Weights of a small transformer language model.
Size: width 160, 10.3M parameters.
Architecture: rotary positions, untied embeddings, local attention windows, value residuals, hashed n-gram embeddings, learned residual scales.
Training: 267M tokens, 4076 steps.
Each number is 128 + 32 x the weight over its row's rms, rounded and kept within 0 to 255. Layers, rows and columns count from 0. Numbers have three digits each. The size before them is the row's rms in percent of the matrix's.

# up: layer 5 MLP up, 960x160, rms 0.154, rows 890-959, columns 80-159
# down: layer 5 MLP down (transposed), 960x160, rms 0.0907, rows 890-959, columns 80-159
up890 115:161131159088090100187124158125124123118090136136157111086143182106117105135121112113164081114112088164155155201107080098166135120123144109120136166160176149152137106051084162166090160098094099103146090117116146096084139118140135093148124143
down890 109:084115111123111122136124125115078116154134185114136120108130103129114083141162053153085172132112161150135103090156143156172163149140067081095078129180206114123163139078055170130097118105106146129085152166146183108088172120140181090181107175
up891 079:105077173120029127139087120106123158124138121152116097144137076122100126145146139115134094112149129158097161087080085121149098110129093084170090157247018105075127109111105095104132162129119085151108164133152097072147140110117091177115135118
down891 087:112108170072126174148077139158086174131092119135133146154127091104114115155105133119074101142125167120133113108109133148173158124083094081054104156097114145096171197045125161139131095155142094156170167111128050113095135133076115157092107104
up892 110:106198119142143136121149169136148153111171155129121124096108106103073122117127150087187107116123146181131148159071101134118148155137195089132087108132079156125171148100109148163139106222183146154177141152115109109097153108171155114118137109
down892 105:078177175162077168113159159128171109021192183151108114128136041123073090118146166106175125119054175107152137153126062180115135197110178087142174135148125141129124094139173125166144141171146126111170111107157097082118157161182113139118115114
up893 116:110102175147126127090086130133096134143170145098141125135139177160211117096153164166116114097145070093108083103175113058160168141127184123149090149172110122127092142151174146151130106147126149130139184138148167083165161121187146173136151165
down893 116:108138165135190138156038106121160122135131149197152124150146141110142151104156127076100149085136156109124145114180121073155119169144168128105109131149159135141146083154102122154144109127144140113162167123095083119159141094164119105106129138
up894 096:159142107160119069163138156154168122127036089113114126106104085116045113148084154119133083130092093145129130094055125169121075110146114202101154134121157115124203113134071112149143147176123110077170130115191132098178165160093172114139102125
down894 100:116136151086097107117089150134150099091089162065174170118132132113184121114076141151165107135098146121136121124074108162154121083187121143124076173101132135120106090094166137181158144188126123140174093143183150168170135126135081111141125132
up895 085:150187127139124120121157197119114120175148123166142099150153126139140168117084160172097106163148134185170106143087199177141077102218078088132134097173147096125100098126122113091087151106130171095144098170107182059090082141127142105118129136
down895 091:091140128169101123034115182155090143139110129119128166199153165161046156119214153110173200178119122149165099175153122110123140157151162077153140088128158144138160148110159149144168144106118130146113143099088150149135102122110110123147076136
up896 101:151174128133100114150167147129086118147121133137180097071130142133148100171219159113150192080131151165077137107087129081105141166159155157098140154103142077115139154143126118180132152165157174135134166187108077073144129152155086161120091150
down896 098:179150179095129155099136142078104120106111188120160126120173134091192110139153170131144138130141110135080159140095097123177143094094136108130158128116104147152104097112173102084128216212138177104120147112155130149136131140151108124199109107
up897 107:148142126116129148158110124123104079185119153149155136110130202182140133216114082125112126161142101104108133141170100116169098135174144100117105122086101129137165149106154165116159169103141084095096176109125134188083158134079183108138117183
down897 104:116109116106124121190131130174100127071095080168137087151111193119107122143141127166109180132122179154159134140051090114121118134118128128143109128072160164157117114161140105145153208136177152125115147169064124145081085067103150113147086099
up898 096:152084154163107131106179113172082172153143126119168122133109141151077090091167119126169082135172093149173092167096116092134128141136106059162092074102103108113084085056153148085112095121192183124122102161108099080171112096098194106109164168
down898 087:154114132094151105116119181082117142161116123081112135126143103164129127184130174154112116122123125129089137156102144129089131128154137161108161125132167105124130127098135135096116126140129132118118175192108116126131112189099101085120155077
up899 102:127119152178102134127141106123091119188120151074209105180157141143144124138149069101134165092089146122121076156111162129126146152156202171117105076097162106164145178098113108160102198122162115098118100141114117192142113081158154145165144091
down899 103:169113116125169139119079171133113104159119117128145142156142135095145143162108076080123157132142139107122079111098027153125123138141120083104096175149141083158094163138147087139065214126172064097126130099138125115170121156129168179064115122
up900 089:157142131171198120187128094120116066135112143142097181075103107150142118149133170166107082178076162137093130049159141117087152095114147106108080165126126152144152140093159135111122086185135061124152185142166140150111163118105122166176168186
down900 101:103088117170116092065152177109160107097164109103134072065093155125150179107092154138150219123133077112124124150103144149139133179154081145149134111076172096112122195150144117123173131113121088109166133108171162051118141128134134190142088079
up901 103:118152161104142038135093156117143143136106151088123103195109145126115114075103161137098080115058163093125145152119128128132074123102097135056105147090122076137136088110085161118168221124159159128126160138132113139092132070073181153140172143
down901 111:085183162118167050087126072136137116139127092186123140181152117135093097125131166080137130115085129115126131151139108122120199087083145156143165128144126130130082153152160130128152127186096057117167121131142110149054161169078081172060118134
up902 088:164130119100125146129091173055097162079154083133148111124111124135170098093123117149178138139136149162101148105168124076145085136195125036135112143166123165129161106117067151192129166119129067131095131162183133126178147117059115165198127093
down902 105:157134142127161069134120080189149182172171155103140177132127097084107089124175140114147161108092156095113177121131135101132055104106096143100086150128216109142141151124157145128078123174148118089103121170135132111128116149186089086133171142
up903 111:165199149125115136122218170164116143187182130167160149092109129159177131135157141177119135086174158194175110150120137180141155048141102138132105120129102098144147096108127110133130131143143181179132154105124117206184158136150159116133157147
down903 104:102194072158095131137151168134104156149154122140115186178155131151121111081117100105094169148166121128064082118120155202158126122147247148129120157121149066115178128158122124113148059125109177102098110124121025139146132113144110152140121150
up904 093:115125099113101085157125126141092134103168139157112121123128110110171185122174120137163096124102106137066052145168148073090097110120102157104102108175147122116143149138123123171086152106138174112081090157118083153121141132156157122143205136
down904 086:171123189146148144127077124183143148094110105108148156110133103148111089122148149080146153120171155091088086077088087173141164122121204126129148178121160135165094108126149071099077110119109105113153112152139155119152144137109147126102134096
up905 095:146154167127111121171142173133153114075192081142169164167089127126116144108090170105123170136149172132103152167143126124180217159053103100204087160129112117168084102179063095138132114150104056110119103101130163151186154101170108124093119163
down905 096:087159130080051144135094151112145126137130101108178154100127079127108079121121102105096145181139155041158076153126121143148150139096139096066134166155075108175165128209081104112129100121122154183170127112113139099175132133122124178067143086
up906 094:108140111079066105185137119141174115145132133116109123114193101028114084134123103087109179143088156091132193102076062102123063117114158131107161128220181089115101123147112098151153106144149119153146214098125120130106087132121165179113075124
down906 100:177133139104083109147090119099163132154144101079111143085195136134105097199106164097117135097075122144182130140104067088148107092125086110166127111170149118138113112137107117119104129143195081144076152142146106096124183134157071122106089084
up907 089:123142170114088037120140193118114118100066076106087118093188157112144128140100111142144139093190136099145124133106135105150125159111103090120074117158158170105133153149158077137122157137136192147125108088107115141116137118090165187115116105
down907 095:121141171115079106138126183142116139134127171182105133140107114117138101063127104131164118121082095128126169124169156079101149123111157154131140162113134130154138125105131168105139136140075142148074057171079132101115083118100128155204128162
up908 102:112171087121126125171111170094132126124079121141108077160161156125140144138148143110205107166138119147139146107139097141108088120099090110122164127101106102080137132165126124131169205170182112096112114123154088149118166148166134114116117115
down908 101:108129101154133141119051206105110101173120104123088119110161147159163114118172127122148121155150085158189172136148119134113160111089113132140205125179175127093095193160140148107110174162102139166154158047123154141119181115159142052140128122
up909 103:142141135068146147107112165115157164066091090106107133079141171154155129081137137158127115098135087107173094160117110144089151106151071116090142146137208136182153135152065087122140111168107108126134181137123114086109125090133109154114093118
down909 102:193087019124104112161106122105153145108058179078194154118081135124197071132111119141127147131109151133117084123095088162137101126153174134129138161150117149100123105104064151171096143110127186140089108151156104141151159162134137142142100150
up910 101:116113121079110157132148100131163108174144114146072120077127107069105145119093121145136104138089118089168164157128146149115132142113139173176103118117075101117128164163115130141104091132143165056142133147110134162147059052159179142204128094
down910 100:115144100179102149131189160126171130173165171151209177104133205120143150119153124125129165136075145127146132085124140186132171180093211144097100086131093107120138123106145133096080164060100190144112148033173098188131140092100130148147132057
up911 095:159104128159147138083158122163118139098158143102074128133149133150112113160097092167161179126155129157161088141129147084127108143150163173150116159143148136161136114145139170068145089099122113133072169142129112061144128128126135147145112106
down911 095:109151120137148149093158082159089112141156151126120104115174149109077149190127127121128148108174100119148114191117104088102128146092138108105159146220173116140176138118159150075084175133171144122122155106157129121119107159129094105156168158
up912 105:126164107129195119102171123165101130143093121145078147158166094155087140158126132094126127093072112060118138170145109154092135112170175114185102120080130137127076158141110099123137122155082057124121091126118097129153059134106084085124128039
down912 105:086138181118161126166142144136112132111080146059155154117158064127131098107127136104179148129121142102086133180113208127103166110161187126121095154100095156080115131200116108101121110108103122142138103131164161135181074104130150046109131127
up913 107:159170163124140158163185124127086138137086141114052126192131096154121112142180059184119127110143198099124086108110156154113092118106127139156105151128127150117106111083146114196144131114123144134144158098147115159125103171111098234136132170
down913 101:111097132114138145123161131107102129111047139084064143128159127140102054116130102092154103171112106092135086128109116126108112101109186103130168205093167130162110099185112073108141157070158139204154075106096104122117137150139140104144126079
up914 107:135161130114136096083147122090097124075200108096080060115125143142135082186139077119123076166105110121151213133160111072122150134175128163119115128171116174175161130116036104095091125128122165138111110170131168077162135195182107156147089194
down914 097:140187138157146171130155160168147185093157115147104157183125131120152081130123144166081132166076115140143111114147085129144134120069153149118164136138152163179095080130103099141130144111070161175186104074107113113160039129150142128143099135
up915 096:199148115125125094147147116104174153091142084134139084117135077054073101138163078136144147100128127153147137081146142167141123122196071093112085090185077093092082097158089173148116142134131172089113183130069160110155183096129112137120136156
down915 099:111099142153144205187147122161163128129145129093084155101109071161150157155087124091095166121171103082094168156138063137136163082145125093159151099096148183106120135096170145133123104168108131164093123124137129126147138142159168088152111107
up916 097:148111125168119092185194118190179112120160110167075122144130094156069148154154156141119184059159128054098114155148150186095166136135071138176101170136117141105123125124144166112130157104117189145107128088152102095111109137148081139158157138
down916 101:153129120129172154118138119109096120101149115129109137133114152086133155141145125050130144146127109158155133126146113102117110156133133135101144117145130128046137153143135088161139042139171163112192129127144060155077117148118123123145133202
up917 109:128059114081098069144145121135141116129164187093069101132121124139084144096138133156141095143095078178147106086127124141150158108136116102143185115216121140159126148093187153102134127139169114132048182089154176145122170139100114116146137091
down917 105:133108130118111164131118166149178087136147117101165092110195114153126114120132136098083125127110085132167143115148186167156119151109090128121131114141132063062149181132117073052139089097089113140124147096130095172124103154078181124122121156
up918 106:098172088117072104120159186124146094153164116135047087115149122134104139125149139091112136041124110095155165142152140068134166150180171154171118134170140120070107097108153118146077121128151142118124127073128137060111108163100108093104106158
down918 103:085129069150138074195177143102108134130157142157106137084146103093143143108109190128102131130193085099078040130123145167132156155088163109108118153074089059106047119137094129159164158092088150078147040141134182141123134132123156114112107120
up919 096:117175107172135137136162120061129094111146140066153105130149156094137148130147070153181136085099097179111113154093175146137109124139110134138111201152065135149135122100112127096142152185122120062115180174176162167077130164086128127131205106
down919 096:184157134155154142124106144095111144087109183053093111146168123111114159126141122171119092151112107204118108146111138102156111123169146136131145146143111134116159158131129171040155151139153111094107150140168155106093140140125124173149100083
up920 103:182102150158175108165176138151089152117064123134166114090143188136104115068125174197124201154136059139100083187126116126072104176118150150106138127164103125072160125173166116089124045091088088157153114119159155090160114092093092131099132156
down920 104:108108110163119101113105131188120150074104156159117130175162043109081174159115198134184136154094173144138157098110098107122111189163123155131173124141134134118152082126136111195103160094120086162116068138144092098065148064132179152139117146
up921 093:130110157194135059104081116080134055081123093122126090108123146091193108111118097107151122079111118086155143178112102090146114108131074151092104072115119108137164145135205164089140081156114117100101133097139194085105111125131057078117136174
down921 097:146156135161131128097162092119140107114153138152145101139103048136128129100134163118120126145116183061137152157169171106196171141150071159104124138107110109139070084150170129120143173126167132123135164113080075152141182169136082064133175153
up922 109:118144126205130177153112119191165160194087090131114081131131156095193181141137164127124074172132137107083142148151071135131109154114052109106155135153138127096089136079126149166116194137154093150111147092098139143183119150135131187098118151
down922 113:124119129157135093106126077107087093149116149184128196138157187146093180104162076122095105081138140168122093186139103114126140160120125151138138146129097116110119146121101123147106236150091166149128097107134113112110103110206112136107129069
up923 098:169135125162126092152146152148102129107176150108140102119157079154158114121152095139100147148142135141124202130103101201123143156088142135091122099093090096095173066145116128128160192132187173162092067119129101149158119155122174116130169209
down923 095:125145133147157142117135112118084150151092107167071076119185100105153122100148077125140135090182118150182071106152093151198171146165167084173158054144074140159115159094168171138086169148112139163145130117190139130154077116093180104102158140
up924 094:142151073088142131145122106142163073166184159132146132086110094126164098148144182120169079135156122135122133135145133098154182108184111108129102107152157133109160149101156135098139107060153167095133166095190103096145171137097136192098118162
down924 095:102171189177116111141157143126151081109141217153163152195111062120160133138135115147148115121138066153168114140110117132094155154130084086138165137167074184153150068159152134113094137086154123151125144111179097115173096090132194142130169127
up925 092:131150157113103144079168141115170102102146160154124133164147191180050174138122133167159134135172186107140129163134122119130133203093107151079082140070096108084146113113115177023132119152166175136089136120164144132128088112159109111126117144
down925 094:137138101144157115086143104102135068144151175127139123131130126147136182176134143126134084145131172138141064204109117149087148185108096147090086129122162146132121129131132138104079149098171189153058126133182192162114086149132132140126160114
up926 107:110082132085100165112148181141106162110122161104148116060079167122098103138112108139128143066127126164134157138118109144059083123160099140101143091154099148106114107147113126167134141093105147124102129139115095063132172164140066160074122144
down926 100:138107178100092118118096149143108133123099144128099108131171120157178085131096121120142142121075094166104155163150102171096151200120137163133130123140161121034184149150171087160126138099123127154134062073113111131123139140092147102110165191
up927 098:159116136074174087093162179145101139168084134078143150086119122123218092084142097163163144130140118109119155137097093189140111176183137064119091122134083067083178182113122140138138098149129107152067135143196140150144093148103142135128098109
down927 105:097114089165142087131152214166110146134166129143102141121127110084079134144120107169105162163147139170111110149149165110153133115180123126115088095153122103073141109130136166064137091122171137110139127111145180111148146134111143128145163116
up928 100:101156091108130069090127127178096124140090095115150111159119166090126148109152108141161151236130093138159167131096199118142100195105091110079144069130067109105098153044130126112141074139147137156109150132116129155086057096120126101080079138
down928 101:100082126127133143022132111140152194119131126120090131147078072139131154147125116134129055148107136154134081073100204119096091177120153130089141115106107064108133112081186115107174143126125089158164118136151171111100099175117159177123132140
up929 086:119143108164162082091173158110163107154142113099077102178151097090075154110175064122078123121153130104154137124106079164183128116114118068116175140118137102117091186149109173126125100090125139149146142089126151108112068112102135154162120106
down929 101:171143107104070109108140172121088167119054119157204141129133123091180128118141169108174156092159123164122120171167113161146053108155141132112134153126178177179078083171201164141179173138180096050097094100075164104140157137100163102132129123
up930 100:104159086133136105173118121109103125123127116129113172089156113128137152178127146142141154137113124108151165092080107159098138087097126156161123034153120173113069125153144102143105134153095148107144159107117155161145140123123171195150111137
down930 110:139123160114128151145093103143046125153116082148036122085160134158161133150121136177202123121149143144089112151078047141147143070143117160144144135144155078121091149139135088124135131169087083075094071131125144140150113148160164088186134031
up931 098:113144124111111131119071151095171147111129156093101153131085169167111168206153128135152116165080031110151113125154152122146129146157079165086148155107133100167097105121160124165190149150105146122113147180153104099130153148190147145076143116
down931 097:150128145092119122117147133106092203126096168117101121187101125165182161112091144085121108126119082137111071103123148150104076118135077100125125185089143162129088125105120155120135100092159095127151149140120123086179072151113075044125089114
up932 089:122101183140130100143055102046098158208149086111128094156171125083091135144117168143173099112161104158141158068088183142078155154132063107082176155164118129136135153092103100119157159162127166118084113159060159133100125162176102127121109141
down932 088:156129130140145125163135098163140112108132114145113077100136113161159173154120151075105165124123201117086079087102090118167176152126106180080184104149115124134182095176107108063152105162156148144156139111118170142173122153126115070156177130
up933 106:148153109129139148122104089096126111143090165134133110053111160185127144133128208084162148166124104142143124087124104174167092146135083155080163128181071147100145064128101129139168160140169115142112146138132151130140124109103093131139082188
down933 108:121071159118140109064162113052117184067165157136162137202141108197108076082153135106176108124142164128118150094122113113134163160159147087124149132137123107094100055131107139081131142094094120093122115088120098092132158164171132074155125160
up934 098:114056139164106115096114052112068173104171116116161117163131144090200152144142139098162149045160142110124130081113116104147135113191195174149158107117105141112135188177127150181165100103172167109094121127119140139187110129157193116190173123
down934 103:112080112169140101141163077149124122158148117065150155150099156125179145109077111090110128129179112138113139120182108136148062170157175132132146171100092121146118154117148200126095131104105164056094101117155072138182114128120176136146133079
up935 098:054101115106130120092132114187128165122124050101131143181115136143094129112121141195110125130173105109101104128113112108131167106097153065111078129093109090142162139097088172097141129179152061096101164141143134147112148072101187150069121172
down935 099:064182100119084108193116122150102101125165114078133177129147156113158114182140063152123125163117123135112162141115091113097096148134139155138103118121107145139136179160214147146131128143164129196113101125124113115126157109066118216111140210
up936 100:118138156118111083136128085147136114180108103122117117133172087164084120164115108133144123116139165107171165163110126099195086118177065090135111146128104146122084106089087097098129100105190134150153101116204178080158112150148109161143091145
down936 106:157139115110138160156155113050090134154064159127148047078155094118131086166152151135174069115185117131143113124138146119113109102135121100165115106113145151065142148122086137119140138093140115191130110104105155164122110091044074144133158148
up937 091:147129128100099089192141135127096103126111132100112088104104136145143132125085138158089055154133162133138122063104129122129089129076174180107154122080145124182143138147098194120132165138138122156131140129188100171126128106143122150132157112
down937 088:102103154082169169102144112128091122177173125145105143105142156142122161133137130116140112105185142178158142137112140215127105102114143097084090203127175163214081150141103140097102129143146139134185084116117140110116103141083089179086127087
up938 102:074132151105108130089146118081123154123137126100121029132128097124082138113156154105133144091133095132143139083156130195177147166087146080150075078182151115124131118113129174193117078109097157113150194105129083094146076113193135120066112177
down938 100:061109045115155127123147135064143153099136110137150053110068118147104105108137162120061085117090113130131081116081112162104195107158069120146140123122102153160147111149065153208114073163142110171101075123127106093119054089125136081125092114
up939 104:145153119161136139147185153126112137129105140097143150159178149095165130174124120111119122146170130101110132132089115090195138091075131101112110071148136077145196162146127136126157114146177099079130125106173099076131126057125122088111106139
down939 103:100091159144148123110158141128152132119134113114108122132126121153156094140132091096157109123103160145111133149080132129125140087176164028137127171162089124148156126183156114086147124150183096143123153159194118109157082133150112084079101159
up940 092:096108070103118128091100088133139206112127122165114123151114173146115116154134068174159105095138106108144110099164146078146166149175133152118116105097101109116150141122158144073140141105127127137135176080189128150157135074092231086118144109
down940 097:063131093115137195122141150110143194085162085178119101169197158119155099072124086138168179129155130115140175147086106091144120167105100089128167111128132107178132147115093100112119133187136162112159119150164176103138072104149076130102112121
up941 098:123159153145114164116094085127127115113195095141115135105095143109150131093201126109227155071169129081106156088110136047146083104129098120089138129138116054161140139069139086050151139057089143125129090180079178147137145162143100151111146109
down941 096:172128093121179134142101196139082083157128158099106182158158114081160127068112084101169128124173167134156118130123125136113089111120114150117133120108115113133180158152145061101131091111106091140099125103156121166163117211081140120109131143
up942 089:129117152109120119095177141117094114197093089146095129116160096153127041212111124105155162125136127113202113091072116103125088136135123115140119138129106131149126156120136105176092074086164078149175156143175110084141142148098085136161149144
down942 097:193145140169142130198145062115132149127084193161107053112144056110143147139147102150144144084095172167158177127191158119111143108165124143076087165119155109109138201151114162127170069145199137143144076121125152135124137097141109121192105131
up943 086:138132095105086103145142130173144145124101142173091119133191131179129156101171119127201169092142129137163157066124128118098144105139096120125118073190132163160126124114114116074120135055189161155097204118106119141118069088198177048106124154
down943 093:136109084104118169092093106063096128079132110117166116074133171073133114064073164128116039107114144136111123093109140171133171161104133159068131152101105138113130162142150123126207092096139127081211139045157130140148136121113083178141148145
up944 100:100125132146119146156073079178125129149095098111111101111179164079170134136167170117100140131140117144107134150137150090165167068179088204085140113136123142129053100154118081106142111113125151114115145126157105072091176081125162175148153108
down944 109:138129165102135162142122146129156125155130158112154099143131181111125088155078108139126155148146147150199154193105047099148182097107183146182098065065096129149089146084163084154138113103154151125152138148103133112133160127164147084127073144
up945 085:172207141148137070105158108127118077109146210105145170127148136140147054151123119143111131102129098104147120153141182114169150141133119183117061135093080156143190123136076185157106170150140077195101152146164068130079097135089167114136129132
down945 102:151113106152116148111117182121077141106109073142148057134151137103183127104124141144154192100125116158138120189175081109122157087125165090171123160179143095125091226146088111134177118152116093078167104121121196154192100118092063131198151095
up946 098:116131158111129159101074130159164163091165202129144150140126120124098129176181150101141192163124167135157150100144172081140127160164158156082146133120100167129075147106080100103113159124043158061084191146179185135124076126156162133079065105
down946 102:110061202138069135179092114089132169089051152154118128117158070144131149142074128097175097155097091138088129065113157195149153102106149098104113076062094125138084096119101132110192154080108110116112160154125118140144123153131188136143101111
up947 108:149196176175113120164138162094133114150128191090162127090123125128147141171105081191130114140137077189113138147090121089138123145112111141140106095102076099136167184114162135126118146146141123090122193110180151141120111160053060128131120099
down947 095:153127127184112156134065163164145138191146194090165161116158119079105124157199146130096109173133158144104183153099113115117162146141146179155165106108106116157179130179174128145106163153196101126124156152166109057141128154165166112101136162
up948 095:106144146100179180135130138149155150152150140190133121082123154078080124118113116100120090116167149164144166197152180126153124103084126071105147121139115160125091130116111106143090092184160131124119115108113146195110157154087119151147108116
down948 097:095149112143106156105120191114168156128175131102111089123151135070125090137119159099077139126179097115119127110160152171201138129156162095148101200136215177116137084156123131194176168148134162127189170144161096098096155175133153149134099129
up949 102:075134104130091111203144104076085145107150131117140131145110140119135106026129108166145099178175095095152123172171131123104159112096105096080106136141164134038081163130126112086118140126166124131129104140186122186150148123129174120107180086
down949 101:125171120120081142082175086116180087120187127112153114126168111142148118151102122089128167159081103159113096181128134111171156128165128149131093113089137149150101152115134088137140090174119099153176094142148157170121057173163135154078086124
up950 097:121189114160198132218194181134157110145165138109155081106158163146143137135109154154114113116121141153132130103091157133105135162096184089129133125093084070090108143097133105155083090151157097108087184106094187133082174130133108173138152137
down950 107:119148125140153174127127118126131117102135118102118078056093157159177114108117182180080125165177146165124129099151173097085173131106159161138121135132103133182143229162151161137128085117116158092165099099189069149120178150123091146175110098
up951 110:132139135167133132124130173178144120091122129093097086099141158063097135121169165124166123123077191124151106187083117125161134119073148085134119149119160137156059110160174103090127150128090096166167092118144132124104144159108158166116131138
down951 100:100077140154224144114094116158166132040171149171136089121107162121069124135075195136111145129095162121172157173142122129174149106069094123123151146173178115106124176156135118186149155158081076146140120104143173117088157148096117109139143099
up952 104:131229096121118144132143134101125185091079137141116092124089143128096182139138114182145143058102108162190147141124095089119112148135138166134153104149159111110165107104120148168113097091106102077167109120156108112089114113176081179170162087
down952 096:110127110118111136110162114145131173117104112093106107071095116121135087089139194114139080160145129168148097134108128202126125122105118131141142082138160145170126102087150132132088043140066177151104128106115133140203127116109219102156094125
up953 096:097090113152092092089115104146155103121192123102192138148145148128121143060124186151137102115134172145103139194159158201109114105140104168107106120127090166175099134130110115122092119105090121087070158177183178130161143138111148138117123165
down953 095:194115134127091150131111107086138188067140114137163174140174124139140121161145090117101180121211125097076143138138131137167091093160141115101099114051097119152148140137185182121148156126150166095135143134151115094109147088121122185116152166
up954 104:149133084095119129078183116121095194158129105114137148117063113110138170102151161086134038102106157142081089129105182123134148144104199119080103181139129100200168117185154135141125053128124100147173153079146159180110137127111158163084171141
down954 100:073109153112147118120130180110122112112134114068172137167184097139129062095123128109142066103099106111102154131120120117117129132132083043167137107182096100106151129149136087065095147122185121119117124137237141112168119157098088103107145131
up955 104:144121059215087140091069114081111098099102147150087099093148100100132109138179096155124104168137104141167141121149133155076081126103116110194113086104124140087122121125140121125136149158136142166073137125121095180086140106186108121129112104
down955 107:121088129177122178187091120083078124140132155058143112116122085154129148177164090181144066106167168138100147113120149089145150161137124134177181102115157087166178158187113106169094192153086070153087131129134179161099178150176130070042127161
up956 107:112111180139135123118120048114105190095147136099122089091082128150109065135083192153123129118152132107085068115142123132055142085138139109137115034180092128207170092101073162125164129112119092130074166148155148091136138106106126194124101129
down956 107:112145087067162149167124101133077193118149067091115109119095093173090061106101106102111103139101101106098079177113156137096175134120116108160161093150159147159162091143139185136192127115107098190146102183162127129066091133113073181070131175
up957 112:120159116237154059144107135197142168145120155141122193104107137125120142152148131147169108165155119146172151093129104094093181108143072207100156132148112112066130102094153058173142134118120167140188077146111166144117103117109174144118108142
down957 103:089174074124159123141116122150112142197173108087149177127113133142154156155158123134147129154094095105105130172131082095148188157111099144163164188182163127087139129149072171074089113168103120139158083197097137172131050111161172138119162154
up958 122:099175119110167101193142068122129175175144085103088087106099158105123095126121101222140187098080105162139122179116130117080100139139121132169094084115126132157122141124113155080085109097124105162166157115138125071159152065062134120113133122
down958 109:090141087089147045128142079120139162158094088082090159142114169120166106137123169168083166109110125159187080180136140188106130131131179176115115121093168103115120163095080105101108129066143139168157109176134102112075151109133178085143172097
up959 091:132205143129084096108166109181131134115118147070101118166157143139170126122134195102179105069084106114137107110134167137141144137140135157157106168119132129143143116163156135124178118083147083166132072173152171119131082150173140117153128156
down959 086:116169076122174133145129138128154117125117152088180110100107146117146134122085154038109107111152128124133123118088135149113126153085107112121158138029093151146118064149132147174179150097120047162142099137133154137105123102158092180101107170